{
  "num_hidden_layers": 11,
  "hidden_size": 128,
  "num_attention_heads": 4,
  "num_key_value_heads": 4,
  "head_dim": 32,
  "intermediate_size": 256,
  "vocab_size": 1024,
  "hidden_act": "swiglu",
  "norm": "rmsnorm",
  "norm_place": "pre",
  "norm_eps": 1e-05,
  "positions": "rope",
  "rope_theta": 10000.0,
  "rope_fraction": 1.0,
  "qk_norm": false,
  "attn_scale": 0.177,
  "bias": "none",
  "tie_word_embeddings": false,
  "parallel_block": false,
  "init": "normal",
  "init_std_qkv": 0.0381,
  "init_std_o": 0.0381,
  "init_std_up": 0.0381,
  "init_std_down": 0.0,
  "optimizer": "soap_variant",
  "learning_rate": 0.00262,
  "lr_mult_up": 0.705,
  "beta1": 0.95,
  "beta2": 0.95,
  "lr_head": 0.00735,
  "max_grad_norm": 0.5,
  "warmup_steps": 200,
  "schedule": "wsd",
  "decay_fraction": 0.666,
  "decay_shape": "pow",
  "final_lr_fraction": 0.0,
  "batch_tokens": 16384,
  "max_seq_len": 512,
  "doc_mask": true,
  "train_tokens": 86320000,
  "max_steps": 5269,
  "dataset": "wikipedia_en"
}
Each number is 128 + 32 x the weight over its row's rms, rounded and kept within 0 to 255. Layers, rows and columns count from 0. Numbers have three digits each. The size before them is the row's rms in percent of the matrix's.

# layer 7 attention key, 128x128, rms 0.0967, rows 47-63, columns 0-127
100:135062139073178187157119116175174173113128120161134094156146197103111128138091127146150131109101098139173088182084114139142141087101109160138120135106142185137098112193114125106171165076171130138137111153091175112122175113168145130117131106114175138197084145161077100167069103149135117123119174095175118051180170154120103114142140175125156143122108094123116094070148107148151144055106
099:134154060140151161123118202177142102077131163112108087127149120100107139139107134141110120090059129118100148110068092155075150174158124075101109130071124187189141072095134101132153126080152121140092162179141113143172118182107124138159154158148093094105131082071164163128103134166112145155094106128151078172149132192151122099121185183106079127061150121178117117136148184125119106096121
081:156133171115139094126094077123149073153109133106138067107087198135084111127105124157060040110132106091168116074095080156094095125134098187123116120122145174146123155083078136139091142124139114166131116067132121113116137053108172092128123117115081084156105073113085114119107121149143154096093173178073148073114130137120107203101067142138136107121133142077173142145075107135129159131097
077:111119126162097161130149115126099127161101146097100153141186196109041136097147147155091099113131148121145063095139146103063143136069109080108119088140129165146183077153152110150125130125161163086173095163088092087128165110134167202121141148132205159163112145130079159115164117173099182181187119078147079124080112127081145106151104188126138152157085105155145145138149106121108146132142
082:175101147118082170107079180139119128147104105108120171161117097177134120142131142113135191133098114149134126137100134136099151114157109174131119063175136133070131116116117120131128124178141131147103192171155211101091089112163124116119137036150101153045090159154078161138153110083121158051125143152048165161153114126162160139117077129113147152140187120170111168115162150127118079117171
096:105137179110101117183164140118153130100146152103120132145144140153159107116149182193135172129065129095110157170100142139142142113160105140099137131129107209117102090160174129195168146150124129099114148155108110160192196158125187073135143177161099180143060124203133096169085150147168135074114129105157108129151061174116140137163125168152123117089187145149089098106167131093099157153104
093:121120092136079124182104167166105146126133120162125157090132106177112100164102090127138162184146142125172079088178185096165177132110093119188112100114106076136168078127135121058141119152157158104112106146132179121117134169124145120116030097116134144102165098124131114084147147138156105114135153087187066139108116150123160091187132130152162145194059123127139065116164071140150090091156
088:117082116175155104139146200137148129114181127107103143136151139132149119114092152155152067175085103128148131162120096132144175140170106078124104099139127123170148033186206121153140108156098141109149124129128168122132141149147157072122107108111099180178090134177097106117110089119135125111125103136064090079183056158100113087186129167091101105068100115130130079167098171133109114152069
091:133110139116113136112130112078124145098124156122095177188146144167162134119121129167119157078144158083190113153059085158119158186129170106064168147066091169105171097139149160088131132152123172183093096065089106102140109102165148113128167127142142094129091165115208113094179160104097165153187136115201163153106153173110153103167135116071135183105114111129103110129137161168123113132096
087:100121136092110223183123153102122108105132138157169123130130163146166131132098157182160148135139153070108101087122074127146112135107092195118159132126099150166143137179140094061096166144186151141071143139073152167068139109151160114075116084125214101128085166148198120100119137178127121135197135121123109119111144105141153131092176120182158116110134140147172101100153104174143162075113
093:143147162111125094140103099073147090055120117126131176152163158136122154183190117132082140187214106116112141119124141175131118062142142118154132176130164204138116146093125098144148085052150176138101151152163188116126109146060109104145125094143136146136128120112132179139093145085083128162153117214156138115144168115173086111099088167085094140076133203108129126141136105108140136109148
096:116100060128157189173131144103141147124112099086118141115105120177167163143104071092138112076120096105126107139128094141135158095157119108156097182123110174132133186112108152093112139132071134179108076140110146095086123181170086122168193152153060141110148115150092134059159094136079092115155068063158134168104189107087123118177135157177103105133121123147098121063090086110123099110105
101:113134111098123093139139134147116062107142131111102187137150158175164119095068182150122167193109140102169053089141188127185139114174098099111120153162128164126091108208082179143109142103144120115120129057071174125094161114118177086106169115081157126138109086158110142139113120142116123118145131141075130124093073091140118163158177120150141079178088118095106115093125086128190113144079
089:080100066105146158134121162188138139103180132154108091104108143110129143146091162123080119124166201145121149193101150120125092064110131154197127131101181081137125089109170179124134059098110088137096121099158124147136072108066075111128157161119155125131060111101083133093162065142118095164080150155185173123117147114125111130140089105085111121110144121105150094169157139138055129105086
100:149148110170143156122128084154127110150147126131141157150141090144093117143133162082131160139166139092143112150130154160066093178117122083133117139150144131067119134130041209113166169088102079126082182130142170135120151129116101109150132066096142116144126179100135148156159158119124211113145190226089112166154093139172127097106108118079110209158137155120109177080092125115108095157138
099:204131074081142142206135096133148097139102072100136097109076121132086084126200127128112123102134136058104123102150138160163131126116118141130115122125120128107140139145103171110145125204112126126105138133082147030096101145121118148108046110121167146140150173171145105133143101117108127129065088081073112150156112128155114128185128148100127100125094107159101140166161024139146183147172
100:108115162055107081153113091124170101154155147197139151154100130144156109081103115099153069114147163179093190165127164104138110115148184127125157104073125096147106181158088164134110145034140152133088136157079089148155148143135149160118105191216126097196162104110086172150119162111114134111131089155157077129110112122127116106142110075100144105096081132115123117159181126133105113171100
# layer 7 attention query, 128x128, rms 0.093, rows 48-63, columns 0-127
068:109099118110135071130090135126130119094077104120130151098168197127096155117139129111088156152118123146084102153119171131138178184116114179109118113105093166132120128132135088142131108203113122114087065120100116138128180085145120130081165206100145072194129177193107159160112107104155129119121153082118136075150152065090126118204111168090103091112107092089087171132185144160131110155073
081:159121192151173118150135075168094141201148128151132125159062111152166131118147103116135129115128148204150105129126101119082131151087137115148229118155157109091133137156151125126142130097100105107103213155132153072146142130155113157177071102104146192074162131156137143176148158101099180080085167147130097114136120085095126156088159158099083112129125139105190095182130090128111146103184
087:144113137149129059116157065135100137114154167122168193111126161165134164129115152136043127160141111103154104177136081131114109097184091120106103155153162103110113124154096107135158145168109093132156102095094072155127183124093145103138095141104129100215073145158129112162143170143119124068116137161155218052130114094144125110097105119161131095154111139145092138144200080153081104071145
084:139132127142099189090115139099156135149117108122099102136080099072146165158121081146234095091176100113092151176111221186137141109084135065094137142071103136164179109137114118127150102040153090094141157115114152195156127106095122125124111149149177153104116072092131068098106116093129094124114128152136114160158143165084110115122124121147116077112204120131141122098130158112088119129150
085:111140119140139118148153110107110097101173085160140171114164166066072145058129107165077096112133122221168083168195085126160141085112091187182063132178151074118151121144154095158127131153140153132116108088118115107143142148123134092064141152107140136202150100157110119119099053124153101107144118146101099114132136087178161138162133133173171189140081113128102099123156158139105171120141
095:102113141119205156120112128086123155131111198167108110123093136118075133089112121116121190169215074093153105178099096124081129155163149123104111160167204124129103060130174125155148168144137117106094114098133111115139126038157106122080106139107122082150110168151097151203115161146113134070143092103185093085125117171138104126163101112161154147132135111098083074095142100149094145138123
106:126152141122076167107154080102147125082146113166159188129187185187052185112114162130062152099130172124159112129099110078155094097164091144087113137113121107087140173124113146127146104149204141125131117146096209171079104101153161111100113127095141113154123139131109146094154148109103103104143158134124128094113057064141154082092115167088162172119123110149116060116191114118175142108140
094:197149137176116157209068119180130208153131139134150105104085140134128128161088171111086155094126171129139161112089128116079134151171154098115165181134136130107181135076139089136128116121097105119191164111128135095081124145142114094156087164111111175141159087078098110132072126123118115139079088169126103110153108130070133152159178094133053164105123112118089136075119208094135128138095
102:113131080070118103149120067111149106115182122109182138116149173139126099116140158164134147139096071119147073157186104099161106058101066164103140097154176110204075144189091122121115170126132155133079068126075150141094125129138125121086084110100186136142091127150106095117158109152117146101155118126127112080092090137178100122146112136135166077161118131136074143058116132125212135115091
099:194143096102113086124158080070142127108143113110209165073165119129114152144094125127177109169107083139182156122069079151130126121088106157224075171159152127163105099127088122124107176131147154105128137131083088179127109145146115132172155124126140162159132149123095159153187168144117111121176139088091122162050143131173179130090156103090119123102139108112188192165122119095133112141159
110:117141110059143124122094079135155186068211151080141149134168104161108145127099146131079153122089068107075142117201191081117127106144125131113097101141151121116146105148096121119131134132123130118155109120152088116139148110094098139097141082145123116164127101071110167152105100093111093163147137122143164110095031077120094072117069149096157131126112175118083188074116140165198166149158
103:076150159165154167148125095194079110136117151133107123117100132113135086143168136138214080102182119102136198134144115107085165162113140100085142158127151081146190155090167089112190141078112149105118134175164108140153118118109092173144129134081108129117156166109098178164196100125108148160140137108115158161177122172112116138056114192094038153112158144112130099114091122170131148146135
087:096141144107132068137105120123161162094149114157113139136180110083128159127114167138094129131147155114097171160089097090128148207147185180159101103128146127119037126122106098139146103115155166144114113106122162162142159160166163158153133159188175149100155143112118087147123116168135149115147096078109113072128147197153075127158051173078125108129167108129172155090192121106104126059059
100:120074142144151204174117134145112153091120064165160218111134195125119102131162103192155096144095088128181103180102121156117078122103091118172141167168157159158105128084126098126146104144111163127165032096108131153168156140101107144108132112079134106139105142094144080139079128121111060107139141190110117065121118073137169122102156173097130073098119141113146139107139136145155136126079
090:107091132123130158128104166186140143154096067159125128145133112171110114147138162159140103166128088125146130104078112096157107127147202151058115149075180088082163177174133177094079163048115077162096158085191152114134137129141164048161097106139098122127131091112102106139123166110178133076110118164112098137145116150095106111134078104175140187133143193156151116176116136166122166156121
100:096193138144124175107139140175089135106124067091132133078128185050158128114146125088135173129138117069122133175165055166198140157130118156174167167115143160053168119109125129125132118144170167173149094109134159105114109162161117141140125160136129157108175136119140164101155139128137103168139110087167132136082133081189122105200177164168095157154078125109175165090101108128180109093130
# layer 7 attention value, 128x128, rms 0.104, rows 32-40, columns 0-127
112:110120156144063146152111118138072116051123136140122103096152078133128183184140118101121127184168093073106126133136129144097129079158051150097160097163117116146138130116160141101180114146177168101135188119121161147165114092098157133131148083181170158174158222148107125169106112160081134121151095122076114150076125138077218137156133169103107142156142111112116103154093127099092109143090
095:170116106142162110154127142112082089098175077154109149154112188068176163124124144140088118151215167149069154052096137117131129137163144079135126115137136139149127142150169142099105100130099107147175139151142114142110119089109133117120099116129204143105125095103071103152117145153090170049070068056131138156106099060096143135101106090129162073100156101127074137139094125151083167158133
105:106114136151118202146117051184083159146101148112090152089117190127125095111123064108053119076121137149105067139074146134166130123105148101111146101136140090123154194072129135116086069213165131089103090131084098173140141125146136136188118092133155186141117141155137102137099186124137148138085141164114119151161119154179181151140096117194116142122171149111141152173111090135136153129153
097:141170140120111097138127127154178135123106142087100186164140102148117076134133121131160158153158145158108154126138068088097200119121160096152138099159175117168147108110132117200089230137132179111111087137105163134132163119107138148091183100150125116113160129151105161113163137127147163110176137133086142153106112113173067071147125107148121035121118137106177147124196067131149069182181
112:156124085126090091138098078137153131155130137148094079134096131098177070107121142103096065104160121166097121147176091117100104151126102143098128080151150103111120134109110165136167191078076152134078159126087079111128170115062133084163110130098171053125080129134099155185157073137164156156117145155119133074155061140144174170097097135144137184104136112089071132116085174129128183157106
109:112155146166112120151133113149049159104124089141132129129107117092087136113101154162139115134130085112181141176069154128134152056194126173147147167151115078158175063125115120075109081103170082141101104113127138177113105141132145177123116136167136112171176108080084117086127226180121118149114143169188103139140165065155108124123111191135093146114090098158133111090168074106130117117159
099:136138083104090067124166078145107107146151109143078128114103126159116122139120149127111148158094112119071080121087156130176111063080092103051112109157127111120182138144111101148124110135122151083163163145156140092153121181161104159135090123140112164091213108074105071148074229181094142161152111146138078187123142158071091128161115111116134096140091139175159131139094117107141113087103
096:138124102127114120060131105124136188111141196178097133128137138124162135168179120128118119180149136113103134049126135159098133132091125114098131126147132119121130166149052084085117179109152112172167131156144133149189080162111134089115090155114178122118047105064186121187140163139143133186109134130134110171097096149134069098089138135098133091122133117171051081132075137114070176159103
097:173164029146124137101124115149117120130126175118134229158119114087123113122148147167134127085166146137136111118152137159077094149132134093107071182164136131158105132113099108093174081108099146193154120144105110125138108089073157142080109080168108101043071130147118107104100146074116116178145134098096143096168134086146113119131132097074091150083146120138143133073175146126167117195076
# layer 7 attention output (transposed), 128x128, rms 0.0924, rows 32-40, columns 0-127
103:092107172144105095132090114101083128114103116135159062101132113097159031151089164149170143107096108131071176089118134142099095111129153136079195128159092116067145180182120146145112103104158117166116177089117126126108104129076163114072074155200112136101106104073124128072112078129176105148130087116112123084085073149141146192109124134141087143129112138097137118102133164120064127160141
092:139118099181112166018128107124110158132090092119097106182107142128153073188123100097030165109158188114160175103106107160109092069121152157069139152189108127112130165104136155127166123119106127159160114114141055104103088093178086117171109094144099122100132173113097155181190137119141109137142145171127093087119132143145109144117158124092167103088146117080159139108147154110165113143111
110:113075161116114103136073169048113041171120118125138129125124152132131118142131120163176156113142188165205097121149076073150051135133121171176213121096154082129153147141175183144134154098147121139168089111170169140062127096119131206125128134133118084137112169138069133135093150144098133150137090130116129080126151141083138076135108143094161130143108090076131120137157122113158134096108
095:105107102115169111129094115107125192170165151126152139117169127148113139146156129097148051112106096101070134120111106117115131152151123195179163098086073192105104100102102193076114143147108074102141171119137164126136160155145140080148076145104155097064193129174154119186158066101130126114103104092105086124137175110099148101074109208194124138118172135124162090131151132114122152112098
119:102067137132081146106091125050127081155150153157095141159108094144128132137121096153062127146201077104141084085153149075142146108117134147141034112166117149164113151157180140149138132098155068098146113145097155097144138121156090083127167181159139167142141155099091134076129135150102080142158085158197117116088142103115128126165141128132092145145101235114119098139182115108140101129171
119:146161148121147139168192126127137142097122153099149105133183134156132109157138114108255116088117126116158102090165073154143130133177117134137161115120117106089103161100205134126122121094122114099128154116159106154151090129113147079124157140121115180107107146140150116123119136074115146131152144126098156140162135161139121173176142064124171087158164106125122140150129183162159161152085
108:136157133129109124127123144165123153086096121116147077120170117144159155134144144127011112095102098135096128215138068139062086173150145154083147131065077087160095167151145106108079086090075199134120131096140136145135095163145166175102105112113089145151103141140142155134085069097097189139147113174093089097183132130110160122133110083162110130125159104081119119150140135178149136131091
099:148144155138139132124144109147137142105125148103199117149115176158135182125128134149000160122124098107112177104067116155095068187145156131126110108112161098131121148200164121133093138088103116134105066072183156144133175127135092128134130162153092172127078092155110063169143097121092104136127102098099152111094056168149131144130131138120092132071106134097140079085094148129130130068131
094:141123130132122183088118148085117129119134096130105072176149126133095157148165166116107057152142141140137088165117151154132086135111134141166136141095146122135113169098085150128128144122105089069136119116074095095172153195144101127166091201080111133126100111090127089139131148124155135059130145155129200101071103122150166151057101101197132094190101130136051097131097102073183154079102